config.toml
hidden_size = 96
num_key_value_heads = 1
norm_eps = 1e-06
bias = "none"
tie_word_embeddings = false
parallel_block = false
beta1 = 0.93
max_grad_norm = 1.0
warmup_steps = 200
schedule = "wsd"
decay_shape = "sqrt"
final_lr_fraction = 0.0
batch_tokens = 32768
max_steps = 3055
Each number is 500 + 50 x the weight over the matrix's rms, rounded and kept within 0 to 999. Layers, rows and columns count from 0. Numbers have three digits each.

# o: layer 2 attention output (transposed), 192x96, rms 0.067, rows 9-27,40-59,72-91,104-123,136-155,168-187, columns 0-95
# v: layer 2 attention value, 32x96, rms 0.0898, rows 9-27, columns 0-95
o40:540495469517450486518502563539512640485424472452467458468467544475497506493507384524494411467470481456509588510542475539523508464522447484514478501460481608477509475545533534539506519466415463446599513549526454468512480548547557486573527501527627474430587522530580493441583371516563553512
o72:459456500468589567495454555581381396533524506590449388448514562564302488494570582486426467496564537493661400478386524500567470548464473569478478581518513466444510469475534538528453491542542476559519600526459589444454533536510434428458572491507519463547472555524435528578469513542479469525
o104:526528516474526491494510402440580469481475474524519623515524472477536568454491545442510495553408535515473442451514562482485490558554591498544463527480519536458495569483468481505519500533542538531502545539513563526523473549525503501479487497484552501475611476558435481435533474467506442512
o136:502514525419427533558518539479506561483503484493535468503478448443529573534542438537533483520589443511480414507413564477492539482569505486409455492552477457558445497519474515479483475515483479438474443419527515566551515501480532527454513439447461533518496467524550499539464525474471501514
o168:507455491495540515523565420558422435536522519508497491505610488466528519436563533469432476434462451519515568427546497569455587383427504443556623509469483388490521315519559439517646472514445453515420501520524437401485441446401483507444447500452505519471500439406488492523467579442479431465
v9:444565520483452453507493442568472466403541585504554499510478555449488539535470406558546559476530571469520462454328546503513466514502549428459550536557553486559469444473573500499436519577511437480529528504455547463534534441626600466488448509499582528566469564488556516449548582467557519450
o9:545514515521458511502489495441557465431560535426528508437479405515452575518436454506538366547492530563450554506426464453442528373391539515495619458442542519558535452488418448526442514432527523448454472524479509436460499514565450527495503559510590595459469548521577457468385514464517492488
o41:563493549532497471469573580505514501475531495518527478440428539494547505394485539549402570477482521522572499472481542533533474543524541546496420544522521557514480399511483457424437478400558553402478450471380513575536547531389511530449506549463441467486503465463521463507482468454489507500
o73:504541438476543523525446441436520561518341542508473510501465519486489448450547506555526491420564517466545511529447439529472455485596508527387491486478541462467531552501537557538576447561482416515538472382554510431587465455482496428624518459577481473565462467496452539482537497537507538509
o105:546519482568506606536443403527510510480413480505491497468605533479560459569441573451501473483480484430561425432542489457535495549490471541499501518494479450476500516479483569650577526608421410427547565536521484413521516509531460514540479478472483553441548494554487432496526497481466523448
o137:499404488525434433471479522454439498515541413522398529515530478500477502499506530497477475550527467493513532508510491522458491435556539518510570484482499382456464473561441453485577504516538459521486494555535505565503557518491499513457518433466528487451436503498456493486489454581502466569
o169:376620450480553483579564426638436496596558604552516465515324476504440523536562482541561505547407563491511599376398573524614562477478358438484512350567590576557470545557584644544448546573402534438374629453579542556506549459525509546437375577486514549575463449381448536587513602519478533426
v10:393392554490472543480547444507504582458514536400461540500427547556421518428518550543419564568547550495568410577542568422491419621425449413512476537525508466482424523410557535403508481500422408557501565451473461498595477560530424477530578516514562482532534453445503468528451540492502471468
o10:474586561505505551475405503474377597462614600468480568367509491492522540548498558581563500451470444503487432440543496470543544527560416468544549530461492483511482535551513430546539567578484460451526472465466503439522483590487512496467492577432511516527424607485420469456490507498430557560
o42:456488483537407552438528436572556542434472516533448480584442538506459428373483527448401483515505534457516566410538554492418542552521580527509435549484570518525516503470487578548476465492532545502491478481489494455525542439538575494483607567449541439484553514550603578458475541576504498532
o74:491466523497485419439464509469446543559385427434502530471417485480492533505450477472510503494525496478530587512428498483520535546496531493510519493490530525457532498539588437445400531476486415479554452484583542525530482520467470482463538436514507534550470455403482490479491544430412484484
o106:559412519484452494564479445498595542475346502495521486587481489612488539497552478542510489574433516472497485538566514493450590526490441512454553625585561513563479493524517594512592479558458534525459583505447445506504459523497460505560421513534561515429545456525446517500524541576529503418
o138:524509479536527481509595550498501445497571576568506569479507545443560514559425468581488512543546469559522500563460419591529446418470555545570480522493500566521573435479475528497520454514563537466463546499458497468475503482507459493507458477515500535532410442486549426473469412475507478492
o170:506620574382528388547392466477490505557538418531619456365597441331536463504397533484527358517447517495459491474637453515539484461610462421373647351566431458530478527584555383535422585508532595556637488574497417508462488591514570555471625484581515344385537564534444460430494603399472578569
v11:444544447528476589399437485501363502502440481446515495522613548465552455477500530568421477509499483559455528494492471577482426488519566456562404460504547566454467522393521440503512516469499515548415561583465542600496444533559442392499528435478598437420416518510488426552493487447411460539
o11:427512552469462427561458597462465522607432503447473577548479525525656523549528505432447474550518471480529563430515513531500511556577420426425465513491490505432481491481517507469530566528536484474435517566606534601558569515524480532545607576564567476457497544540465467591568482545485439572
o43:529456431494457473496488526509483491425540496505534430504516481530535476511475541556513580500558473474548564523460516544508506489440554519482450549484524532544493508505529534533420474510490544472445463544519478419434545574467583544467551502545392628503509436457534500521485511482511463448
o75:552474485487479583445480482512530397432447524524508408510455574593446484559543413412564542452433528521512478491515482398524451421475420444523628473490558635527487512497401521591491615542439495575446430445465553520542470506555561460492494437496550507544532469500527552499428437501498490556
o107:453515482452580494557429524485517566462454563514506511449521495440514480462479474495453447426491475500510448538473559576396537548498527506569488462539496493472483451507481512486455416501527442611500464549495407495457506490502442497434424498447447513459487521571475511553572575438576444502
o139:473514491494543491418549420549517533587492501454527479512459472424470502588513423546559552500520467514435516578431483445491579522549500543534470448436595443479504485536651518451542493490503530436541563566453518445487419539500451464470411540483540375579511552480645477491542561486505543467
o171:477469571452498501596597391523492463425470528458482543552475488497456527514558621401551456612444564491483559495584424495529525360519440455498567604512512391458590555579407492478451600473532613352510472530574487485480511439602388424489538484497567470462461459599472433335478539499544577474
v12:576581505424503469606543509480554502611503482398623599463545589526459543489496490535523552484546520575412512537537535456488432520497495551507453416497470509593440582524490537528559438575419488479478562523494478518356464471576556570515538467482450561512543401444551520469475475473473494479
o12:565560508581484496478558579490465477527463440520567435532420533531465483468492540422470561558484516441553523538461551524501452465505472492549599459449456500426495581514465495502479437496556451602512475518488468498467512465483460546516480461497554465398554402489491475499429475385457522516
o44:496552557427526501506567456457511490468573467576452476479509537380429481459552497604578509492488527463488570529473482485453432508539501449529522451481451393593448457525468450497515488568479583404407569498450413584547579526496580491450500494518469466554412545534490558451477496508529488504
o76:462536525546592517359470550493566549507471496525492503526539521602662459459400551476493406492459618532464490476496549552539494484448523516530467445445485541512520417470445540466516472519576499552504469491499550437454455583537623470448511479466521530529497485508460511477469558397514453486
o108:544546449499476549484447467486470508527505504466525481505526471459419527585540501531587458477472554574564554498505408508508420512486478497513473488482513539514522586510526532526449473530509598436515552508453503436473508480513496512485487465510548564453551480481517585527514468516506475471
o140:511461502545501483511465498546487537505463541466487502483508440481499530569477492521468518517513463530525465539496486499499498549539490523450498559571530500478587456444417491494526509477464489528498473554486542481611444449497453492607452498510404492496554526500544478550460477535520469511
o172:361461476503620385464472525499560488341506442527429545469463369513595569448537582478494509633487507517354511464424600560532646550477581474467499409650506567620538521558466423536476573536451570578651407466512520503516662570413470404470417532418511447472583592513501479518561465515454491599
v13:470381461469563465454609526407475454485538566508520451461471539543456530594568549457412522592526558539465493512566526433536469456603579508536546479554485530600415426565490474435474544525517473477464500572497476517446452475527389510423462413511507512503480507474508505546534493426530464463
o13:474454438538524470538497520395431576579603468480500420461497512478463472509524564495453538410504524584464571495458502517513581489473479548515522481497488518441452484538522468480502536428505391507465565459420495466541551489500418470429506444574521468513488459562492457523508453484475432491
o45:426558415500477561466499450531565424376566516479514464520432559525458487477445480531552475475459436576570431499524466449529507476512432519533399505511439493469531558463465560489494458556543495413494531546436458449511459489561537494504507481520494550493514531524534523530454438545490502464
o77:531507553490418440584595553505505591540439545563484516540491480436476509433492472486399466648526644468472507512452604487500398522513577494498467435537562505489495396468513447533546549564479425541510525568532419544430485468468519578562507426585483466590506509469462482503474506437477470479
o109:624518495550488560487478531541507487516521487542512517470563449546515476558494541451521452533466379551530505524555493556487480522517526483463565551495497507435541507440543438506569503477465601538527578335449548480429529484525547541466500514387502523395440515481498451543537519477552492512
o141:490408535528497498482443469473550511518451467534548516468528486535495448468535435582440479423534467496518475411553544459490573424488494459497519497594454558624469487556458592532499489496480499464470457484482518463501479484457524447493453552430489520564511424410411538495388563482476653523
o173:352584536341518406554555451461442458479425418477489550458550417484512517489500516468472400462444509492421620469575466507515578458440665538600517510454528599499461461476519477458483512573518552539516460430523568510501528435450507524635442495585475434509660506477555447448405445544509440599
v14:480419481509579530589543491513532542447447592501523490598577497495539483516492537549523546501508502462461532503528407434514487487553456539451558496496451602488471429480526514501461477434521588532526555523403451556507497626491460476406484514502596516500486508448608536644461527589537584508
o14:541465516501404588479502519466562563546521403460465450564450416501446514478561512554453505514587443560514485470444492572480426468526561491437476469498579609491471477494486544536520483460432409467452495505516521411437562476414476480649484506518477516438534540558485482443535405484489569436
o46:420395492491569512480497516498500430473535487515499546517546501530457448516467563569519509412441462496523553480456509524523520506499505479501474506502464526498438498576449481412550555460553546506527490443487520529479515524483435529507482546507564512489504491493519450557502498532513542552
o78:540492527463413465532510456461464485505492451504493513492465551430462594522459547476487526525565498513500464558469511469467474511560529434513481546498434537555471523451521510557528454529541490503553460452503550467479502446515602400434541474531414461466452509461448552513482544495609508527
o110:518518475480536493496532461546545452479445440612491466517489482515548464504534464477494525561533529548533464516546492541489471509484442550494585529485435447471570547507455514512506561461419544560528649529507519487501436574542473547461504518416539555411427514522501565504415506568442455532
o142:563518503514487552522521521560439445517531478488520492489458495493621528535532451490534545517528500600515417478384585480433594539465561542451540465423543521453531482413444494489501530589493561437480458555490483564535428497544530442468534423482514530525497428577461465486505499436518426452
o174:396428459493414528372452416457446596419510445544545638415554495382360453507433456494581440479467459431480585381615528609537521518499414554557582558568628503501428467414439535585562523611591533421522484480446492444421436446511585491584562501404400435376541584408511486395585570469527487535
v15:557519488590410464560506398473525561425395502520420576544511531498529570468642532520521521473443483429412624497536576530465490486426458425484554470457490442480471481534423426502431494485519400533517564525517465521537531446569528580521454563471465532502453540464441537530516519500495430598
o15:545498608376459447616505511517436535525541476530483584536561473572420501510461518503420479560423563524478497463507507504539529515386508547538477435463564389466568440508446448543546466494462407457498498451598491561443493531471491514460554524499551551442471525508484459486443665580569457522
o47:468384462487501519415531554505462524493450505526430569482403553511534503504497551530526512522509537485482602474571526581484501477483520502485528480552469485439502572469506476490497508499513483473556523436450475444482476439547539535575496461526436514443527563514549500522578424518450512486
o79:397499514490534514463498485537512564495591581496504400545552532563506504510483472464459477534452485476453542556510463442542444538472366472508421502481523491478526554526458508442493467548463473448463455592501532484512493550458524515513525496495442442437527508531461537516535481445398498474
o111:534480477498491517492460506464500500509433480396559479509536562523486548483514483532480553459537475453553570467558481492521552485452520586401536529532558556578489494558574542577480552509582498442421532564527496491586466481512474489414402468498556457555502436430455540480509505552539541474
o143:478543521552526572466531488495598440489549468529481488516389434403481523527460423491533478485571424588511531581451444457448543451550494491546522448527484451449519478511451526492441464499501664537480527428525458560443464572478467530569501573510443585514412426526561502577418547530510490521
o175:551619461498558503567495407450576475658484515489459558502556491476367558518482479428508516468527481533588461449492687435526329595521505501591417552354496457548505521506518538493538448483547437566531440575455621458543503457413375504467533505369552598471578549458474473527593455447439446450
v16:467468374385423503509493495538489575553526548504508498493537529602378528490456533551533513486436494479528510648426471475482495478517497562547491510609445429573500504453465451524511473492583506429472504392445465492454578510384512424409540504455471520427433586491497497510499449490487482432
o16:476557532492423592493542550512492527510587523471441578538507602429510508495417448515472547540468421433534475592534572589465558443481503455412550494557534543538566433530497476511440471424522416444467413454461405494530503515610532458536458456522530464520472487507524436537417447467486499556
o48:478469454488514441469521491485535478473464530479546460396466483592480522448546577528523453500486545538475492558440426514493554388453458489470472429537522550573510546476505514475558534469466441520484443487482476484543508428444489445486539513472416538454551473437505540578476514551501444482
o80:515463510523671488523448483540556424453498539582459512504463462421454570496498463431476518498500508513469536345481548503501466505473554474451561431537441573477493446543564493586499569394521454428465607478553447451478464521549567547344500415489618599547497524518486485477492616463486502546
o112:419427507512475460561496524556542488483489530546478533466505494409425534543455517530449521521480541541525458449553489539557355525497546517630559507443459505447462447489579511481539427441496437483525540496404589520479566531584514519524440473552442351442487466465508502464517394500416469456
o144:520523529524604587491473478557492551576534497479594511573534470495519511494505457545442551511457481463439489473512570438538550542549471511556470539551517476523502524564425476485543539495479559480506502564423510500488465576444509555591524529487494568546481539542474480507570528454520590501
o176:499578438620456510469432577464479563495520512512502539418411411518653423444580517534595420474488637489512650513420411434526494509431501495353429602342421536541475569492457522538508531595472431521469639406627544495513419601482516497492512548479414438476503511624533571454429448464488538498
v17:537516482505444529444556487583497533494513471540564529571468519546419532589531532450575530490535568428560511610460433515539550447545484483557453522460541485540467595476481596532455536504538432477540465515504547577516505448584531510536533416506512470400520461483475607476552571470428502524
o17:481483491559577511521447536646461576464628611462549550458490562511505563473469429513492529532456501454412517584484484521364497396514509544493522459557529475545465597527467426616433463459516481535568413529525575496510490461449414492496507431494456434493496454493506541432513542593534468562
o49:459530552434476462493489548484535485537438501482562492472525513587503565451481475548463524472444460534513450568514498487558527509518450474475555443456497448510438527422530539480619554481492436470527483443487475514488492540476614488428610496482434494467437436515464472607519469452513402467
o81:500494535489503533505411433468562536509521501582491522479457521405516496504573510403553463556586577482477488389504472421433556503466516554470534512506452466496494451448531594475564493511483440510481571583542507411538434487552524451485449569439524470594499514470495502546466443463486624536
o113:547534440500556525478485507538482501474510427488447500492537509514467484490517586521488518492452448515532472524505520504587481515521540507530492551466539584456487519445531504573454474482496537464403527540515486504474538522520485487491491449522510482495555433531545476391531473509492513476
o145:418500580477470423533524506551507438558489464515431524493420490476488460526467487503446529446516523570570525445498614430504520457489443445482481496465425493547516440533509563557499479480464510482560518439527516519470510410507469511503433501511548513473490558470525448580475507561513480548
o177:502466576455588504512598559519482464523375646497405503568430379486504482490494540456443405532522513452557453530458488456404416519540440515426534451514526433368401525557573485399597489515485579581632469515469537525493433536378531544520578483534479464496486618461416469450583468490530518509
v18:480435467526589482600434441525555512520530525534475547549429576439560447509532471362407540457507593481461491454468464415494455581486439643568437548453485543500547500417426435567457526537554552541528521492404508482542409461515473467445475482493467551431479451508542396519470551497450441457
o18:436512517604536436548493524425533516465440482504449461354523484512548552498476472411471456576544586536470534558443537483463461473504614363498508422446573499485515589392530455511440458524519470521498582511426547381503539537439573520552468585621484507498636547466548511549485462436489371529
o50:501424511570425483545486449507616525499461502569592503609411521537610537459501531552490449460448515457548453488583437543489417503464489440601478548550516529435609444514495580462469442592440482503526511390574511433528448471435487461593510495467496414505415457561440503505510489493502525454
o82:487411542494444424459467430454453482502448535540493581463572563449375442546517489386555519431427523494494503447481475447586482508635430636533505471563461372605373463525516517452428541459502476634567411515406510547445542531547496461417510452491502569483494488528560437450532539510495491533
o114:485487535527554515443543559505444501542614518560500499539465460472551456460490598515463448507566493433468492465418536494446594484518527452518535630405558579497528467492517549461607499585571497559445516525510512565545473443470391492526530475492592515411511520465528487430460494488567532475
o146:439500515508520541522519512513471459521497501492416475510551430524416487590467523595502505496448525533441481519552428505467557562434378582454502516434475552514542533427412468550475486499449455455521464518499461529509521472542483493450521550495583500476448467448437511517429517572487508502
o178:652596577478404454495480475516412607567513379459457608405489599506496554559441542506492566512522440580450482529452603447571471477423479573362525444577513354490524503469515401505536519469570468478529453510499511365435453556417507617530489496443361540564553554526452513405599579592540602513
v19:393496492474566541512507582529427571415557414531530468450423493564495608496430482549389469453567472461564498493547512544394481489484503546461431573466494497524486448534504500507443541504566543508438555549421472412490391542465553489506396521548539466486536450452514533502517429555433514510
o19:449526479547537483547456546412617461523445498537538540469540539438467477473510454567523462520563478444618442523477549546509456567498550475515519518452530484495433565487515506547543545478507359500617576468516451492567490425457539474507453483542473521588612444431566498585446531513463393532
o51:480562570487545498494529429519468498449481503536512506496541554597527404463473523515465543396479533449532485527457475459531487470466497467557507498461485555494446463517467561459505506438446482480457517512524466553523454400495440529555463405498582418428510535556476456483478379588520534499
o83:502430446512545517450538529513413494534553479518470449477508481419515429626478442535511489439584568474481528553539471418439443522613478510488544524479564496523554556435470427451494467475456427491543414494526549600505496495426524562346554572523527588552501498529502365508485465483504474418
o115:520498515590554448408561492529486552526567535383529526544425460542579488468485460502453539519436523484432545524470451539521499462463584454487450431507518511487501438487492549493422502576519512506467413493488446475451536537518528496548469462510482523509445412541507570498539462445448487502
o147:535513480430463475567462474438512464483543501489462513594542503545420578600527570504521501551530483455495554551453451548474439502561418590447513486482486468499499453457555566498528469501502446487458547492513543510576596506484471510515553459422482486463423533535453504515487466519451441505
o179:493475476571443631449481514504481577619531524566416474568490512427489568466456551497549395556499466634514362552555479540623651370491432494569570520563506466560601487506438434548492475533556489420477574525560494475437406427613529450439440565557483590428577551599552425529366550362498501603
v20:453484569512479419466540421497543475479529410466504531490463569501537528515536570549546483510477388457533531399423411446496563383539403490427569442392577377490520452491473513503480426528494482441470512507497483445434536507460452497561531508457379537519479517517567495499526512522436499487
o20:525466492464554417444517491538528495550604446543444572479438472536531455490503548522564591524515559494457532503561487506444496502503592497579489493475555462412497501518507514499515524512421467561493523530581457563379475553458470444529446570528520553502553493527558456467430497565436561496
o52:463502501487491505558441488450483487505510518517489537509460517510520455532507479429492444527452488479428456464488411485540461394525533517490528537462553518441575501589539489435564456401494452414548468429446507471481514540586498495524445483444491501471523475503521486507507480472536503557
o84:465465494459508472505494582524497494530511476443441601446512502594507455467387464505426485574517456557560487526459499497542522552497588473467499605444463481477497634529525436564496501463524515439427482565469506550486474480443536460534506586524525427488549491460550526566553566538375489476
o116:570522535555440451575482501511502486539506461436589426481519492514531511520452494524457476497421446511487526492548470441550473440457445522490455451520560518547473583492485481425463592487561552467521552439427580475573529536505487577593516472520479492483431458496503568477485479537427563538
o148:534460478465497580490483525561521501436562514517541482542544459506416406471493459542473482458459493564454446514516472461564533535454481462485558419532526479505460483421411513607467520612494508547456480495515429473497442427538497504475481547456585497488508513516549532556531572491502494443
o180:483526461583388550568602452593467438544447692499454430511507539693494547496472461442479563411568537431614524502394555500531568533460528473516498593460503490530539601594487435402462452462453488469500404515601498409561584458476593516475473500551408467457570438593444493467571428416558491468
v21:544525506468476505472527496523375452543447531465563483508446502536549455483564584437561544499437446467543480415464572477446559557554558484456505454569451508435496522497510484465500449454459506618419595469486528479515494534580534531584396438559440517420542498473436480536461546515491521528
o21:546464494503563485571559485508495516568465544475473448511559494539461516487470486449472499422398492398495535433491426513526635576491443485525494584486482459456537455543520550520521510527520618487399558473574528580434432489496552473461533579494451563456466581499428472498494547531454684444
o53:518557517418513490486550523436468456466410527559568440506536489455444510597589552492455494464482607540542442486498486535511463599468558550567534437563551340585453537478458493523448408570446548497499523472446444487489473465541475542449580500530463448555446605514489574494511507489500426415
o85:465429435425391547462561479531537547558471491442449390504451598527608448500500508468506481518537446465528496566407513437536526496469411449523539486446535535498493497549494449449532441506437487505516468581481572492508495550481448460459459444459545490506488379598431486520402482508509557477
o117:430469480503506467464509559451443530433588409445440509448507514428518480503525504512554403570497480482535520532526554531509561493552541456495550553484494537537499471524431489566490479507520500457448550524489518501501531512471473424514526518446532564524563507521447526468517633531564451560
o149:572473495527477492467428444547511458487519496446582535516494490484489481478531458482551526433478522539404549530441473506456500377507495513518530518396486555480584445428473553524523524548478555501574463581533470513464507495513525458538474577541536470457537446460573541434466543541521516565
o181:449503538498532467496562452527608588536397598562481503497460359432445578493527515537476528562547406530433468483640585487522527488437468529403538514614455411538517511513523517470414574550508503521577435441405428434457513436533566499483606546542418494539436617409437486512533400521458532534
v22:536542502548477483442525511626537495501502542436472481461497462471510452545433516420457581531483490476528517511510445443469525504444500376504451498562570539516478459583497431459498616604556584546356496401523508485552508471470492504543537639502434493551540509537498559464504503448431472452
o22:475465404493565507537504508483540510450501523563596519414598482453451538461502448446475561537469512578449637471515497467473505517449447460492489493469372441630537459516503564510524424522442604464507524519455492377529482508553543482469572481483419536506501567493512540542484520555432507441
o54:499450473528428458503451521498497478499509514553459506534455531482493491524560557500422515473479499468576491479532520573536540503574504464497494519478529465462502502450551412568539508521482477493454580496530571490515410474503470534539481553417427494441479560483511530468531496488530591515
o86:481529451515546538367512515508521517619418547479536539517495522510559515444439441524469442419558490557538545600540517420517518476480544443492553532573558525492392526525501438442430500514481612525550386523420422560499542452526519473524487597517594484559517499501527469512541532398569463553
o118:551529507563507491500497502556442424504589453512464475527500560677531509509477497462461430505501520443468592513562511482463413503510499501494522458533497517486495465477524525506567573510501515528535526478532503495523428452489519417550543468521530448458501488543506484482471477564421502496
o150:565545500472460496544517566503494552444427482445456550504534473480485455483555447451551517563457484474467402470433519546517572486443487458477487432514539514464497528550456539539453360477514430411462532506556464563493540542498544514510533439542541552458496485471406512554535436412516522503
o182:407461531462477467541469509433608483508481516473513380499441523476460504566488507594443410470536479591511535481532505412422447411556593612469463548441445603520494604444424491483398571449428509363513502539432479445537523501586524669434399488567535605657401437552530550476398575470596468512
v23:533440432464588537438510467438531521528426446463475610425522415526570538459513471518469435560467572550523507543407474409465456427435476537568545540521493483520487440503479513592532476545371386575414471465476508478509479564525512480465462475505582485455458516545359570495484560462532566440
o23:475509540427507523489500553523511488461543526538458497488433561526509458487489460492552412566496482529484477499564468479474528547517455523552491475539491530570530512455367548470537514551564517455545524467430441578499468557540576453451517508487462455585439586463513464533457430561487510492
o55:487504479561488471540488444522569555517488495568532463492471566439609627508477529497489515467532467506466482527506523456503447472469512535444489484519460518528482492438494584496467491527429508481500454532454524546607439532445481462577545495524455528506482493465499519474557455461531488500
o87:450499527563489508482502561494497482497503446425555626525558501498455490536469507520469592603464482422471523439564448530413566460518515461525579426441489433487517388544463509625528528417464419645409491463452542461490398434593460612428463437432535536430490567483574613638502522611486465505
o119:453466495487534477537502518548533552538429425552496485461552491554486482487541458543524516517528464470602544452479479506491548438582409535529471485530539505471555513523547427434489465492471504512463521481530551462470529452447487508554527516567449490452566486498517405470509472501470518461
o151:467438541525494489455474407487468555530507504521495510514509483522505502483423552418454526414534530495428533502506564507457456526447578505464546557523533566480521424445526445553490585557483491486531548494477519461505516428521456496393466527491502483523493543498469519475534516533544530555
o183:500611473390469515482460505427454438514559536466595499497458496449451419556659453413593447516502451460490518578518586549523506510505482482436450572476434525608465505537552463438448529506522440458622503574625371598420590460587488604521497507522612391431401436578499483495423462470517497525
v24:626503365424568556549495464493510526485519497403445401521577472508557447429434530488434513485554592486539549568442523508438550489553475445468516511403516498437459486552447531563460498499397446456429523539548519502486548489568483519483447426428433439430455456510587431479573497586481467539
o24:554496536544488411472428507536494572504417505490538500636561443409398464444503488406516542485541513432542563473416477526454495544557407455511543493454533564603428564503367474501460511576466435522456463525426441459460577511544475523495417550473447528459519412408498601563555503485465500565
o56:565460487506579485459506528540409549441423538483470444542456514511494471494469568574544530558452508481558543472542490456487567474397584459500502503527450444478485563488549568587446435464543408496496479481572495446451511488488398561447509527516549503520512479456577440544580484445612450485
o88:482452519464544519442546485492453435511542406519474457512532567509465513498450510436493523517365564481441558546519522492515497496592476580548579448470531540494522565566565467464497568525498508581442412542513544589438535582593549488480474527416469587446417497499434488500477553534494470487
o120:550495519452460473472510463497586501459582512421566510480498483492503493487537507499539484497536584474494451526532478548589555472467541473536508524516458513406423479473521500536426465442453436528492519568532457463426525527529605532504532482462494448546548510473529547476557515450533541571
o152:381453491539523561503535527491514507520542558580485546457453456357528543578494463589458459478537537491429544482573526498506530546465550464485534547569469465428569475533615460466548547559470661589501536468472423537511526427511496464546482509576403510482514523512532461445536554580468514553
o184:496410362386420462500532540525507460568434458657482570534474554461558580490570477430447515563489461450508590565407513524517390490428468580376391530469511508600557541529388464486587380567496520483459510455536657524498488590465495480537409599479521566511444514500484539551431555538517497440
v25:538519510396534466481561535506436532582556557556522589594449503526488467476451495501449523471494430616443509459466544436545522446437498481391514514491469494573626426466526467498437370567514430480441544490507469594533552513505471540498618516516540482496515458503493505506556521499481472545
o25:493484471490557410550538561511447513487434502469594543466507449472379442451504586429446599564485618529470495519426518564462477456507445489533404502552473531525520527580489458459437515483443586560421457447452518511453539494487529491498455548488396547544605574560539464532542548457576546424
o57:522510504535420548483470487582493417483541548518519511496395555447566566483483486495535497478452493537470545550489466558534499507499516564569538484539540531508484494458461526552611385489470500412436564583479441495509536592413538555498540474449536451512451512459471459410459527531471514494
o89:599466461432452501472410481467516438548440425487500438567492479482513499558412472529536489530513504449442351523533568549496601410513482504514505573469528491528474404452463362451442479526564499474473529467518568429500463424513451542496430400459540541523466471574360532497396442518475459554
o121:487492506605468443468482405522553658482552447525505518464490444566451513540542505557496466475417487502491481488518476442479467504517510452501504489508525626465513515574513538408520485472476483534550496475510491566491378524489438458446476463503545631500453492389537608513510544487513460515
o153:556437458505487494632582416415445483461450535449482490576574482533478476453556575472485438492550513507520553539445444426526468532416482506488588583431520514452412534506539444591625473448510460485498501527540479500489507524505501447552612539482511461481481522533539466507561480498534473514
o185:385595464550519500474489550492475424447556513424556441451622473531509496586442468494480431531459588483547560495482465463459539598581455470522441486428494439554430549496467546488400627549467480557497429403525595408463586544524509538414398413522508557384481526471494507475526416618551451504
v26:518518570490539466515583601415477438517458510556547487478527591424515527449488572524455526526392572538504450505522481485533516532454385504551484588451498501562522511356486474429521568466456435410440553414460540571467497497473525458434378456437464548514531516400500497473497540506421444490
o26:471475459446481412547546618445475393597615435555554489487455537558604468520513503471512568365551494549551552516534418527532456474473557438583469543508496592553512485530555481442527583554517437594625547482385476638515552475458428469613522557593508432470477465543470456479569465483424408521
o58:614484505493449534481468503585465552515488544497439527436530485608461552439521499525571574463479458478513511467488418412390553512466537483476462525380486512432460579425457494505580443511515446481422414505568593458528533506519538527490428473513433517446500458482551441509600510499594496457
o90:465501536456514561489478453405508508502471429442434473572542567468419435638507534441484507554548451524510480563439621427527470468463393517523418481571522511513441556571398560455440520463480566463477520459489504486533443584504465512506554527472471506509424537497380481525458469555511591530
o122:559487490495530540523598474473535492550521534490540443509526459439524513475449489521463480465457474535477456489483498555463400516562496482568479534530550518439602499480543503457544533543523510535501422480621523454486520448504467542419425486440492530479467551478517477606517511496425481453
o154:472516494547446523423499438550494506447518486451487521559412514502575636615555458514492520575593543549460480455501519606470551563499472564438514438562552454453483477493477459555452495449499518460553469505457453540473477482450568516500487442406534483608526540481521479475470479480506547570
o186:495522451459543559528476336492442506437538513435330560404475511507430462459497493465497507495491505510504541588485557606540720414616596473454422436414439474545510532587615416552447524481468478477452556609584555494494499511482521513495466387544394468489490555567461528528385554534528498462
v27:539495437509472438467447531491476523485493476472558435566464548539436458488416421497522558553382569535491520428542439488509472521409432512516589456502630467445443506505443538435482473509418554565537454498462557485402477514468531455534518449447506482524470484540449480494570500654505540428
o27:437445448528421511405494534591507452471485480490527435539428486520498416534463400589620516425501463381428519403616379444475457442436580508485458558552521555472487465515482503572429474510527467608479463482428567480447516571527435450536397537538524566458449483532480405534361563401481518502
o59:454493500502571475479466485493453572478446431496553492586566532511489455493524562434595483599510525482428519548515510530497465454496432589456472503379528564531507501517559462494524481492551510551583558462552534451537489484486519494480576424481506555465495422472503540528408495569596406456
o91:497525460489601489453518508474458480567457473558480470475570428492516391468485494535396477460497552540549529522484437467458577502522593504569523433565552533483521539570506492477505518391507517610448524561457429502462546456550478438582579480534573441531575564484575570512544424521473573569
o123:531488485508541501564491571486527448552445529473523534495446521514440548453454529448534455527465549503497534470482526471530490537471472486453540549502483548492461555518504533463551490534490491496556509527486506566461497570459562505495465549473479511483483527476488455497501471517493521514
o155:392470510475468451491529561438494477524570472559433451392552506412547527524524536516475451439509516513488447513465526453493516527459541494458448503433552442484418486492539430483509534525460568468479401486501471522478575474593499527539467500484508433585488497532561496407559554495452411550
o187:506513405457537535444582461608556461349530532512544562505482521531546513498486410459607539507530517533545375464560514632477395441550419504454473459596484535411425450571542541539518436549564550418478557495630347496544506506366406536490577516497478544510546524430447473533493576518545568519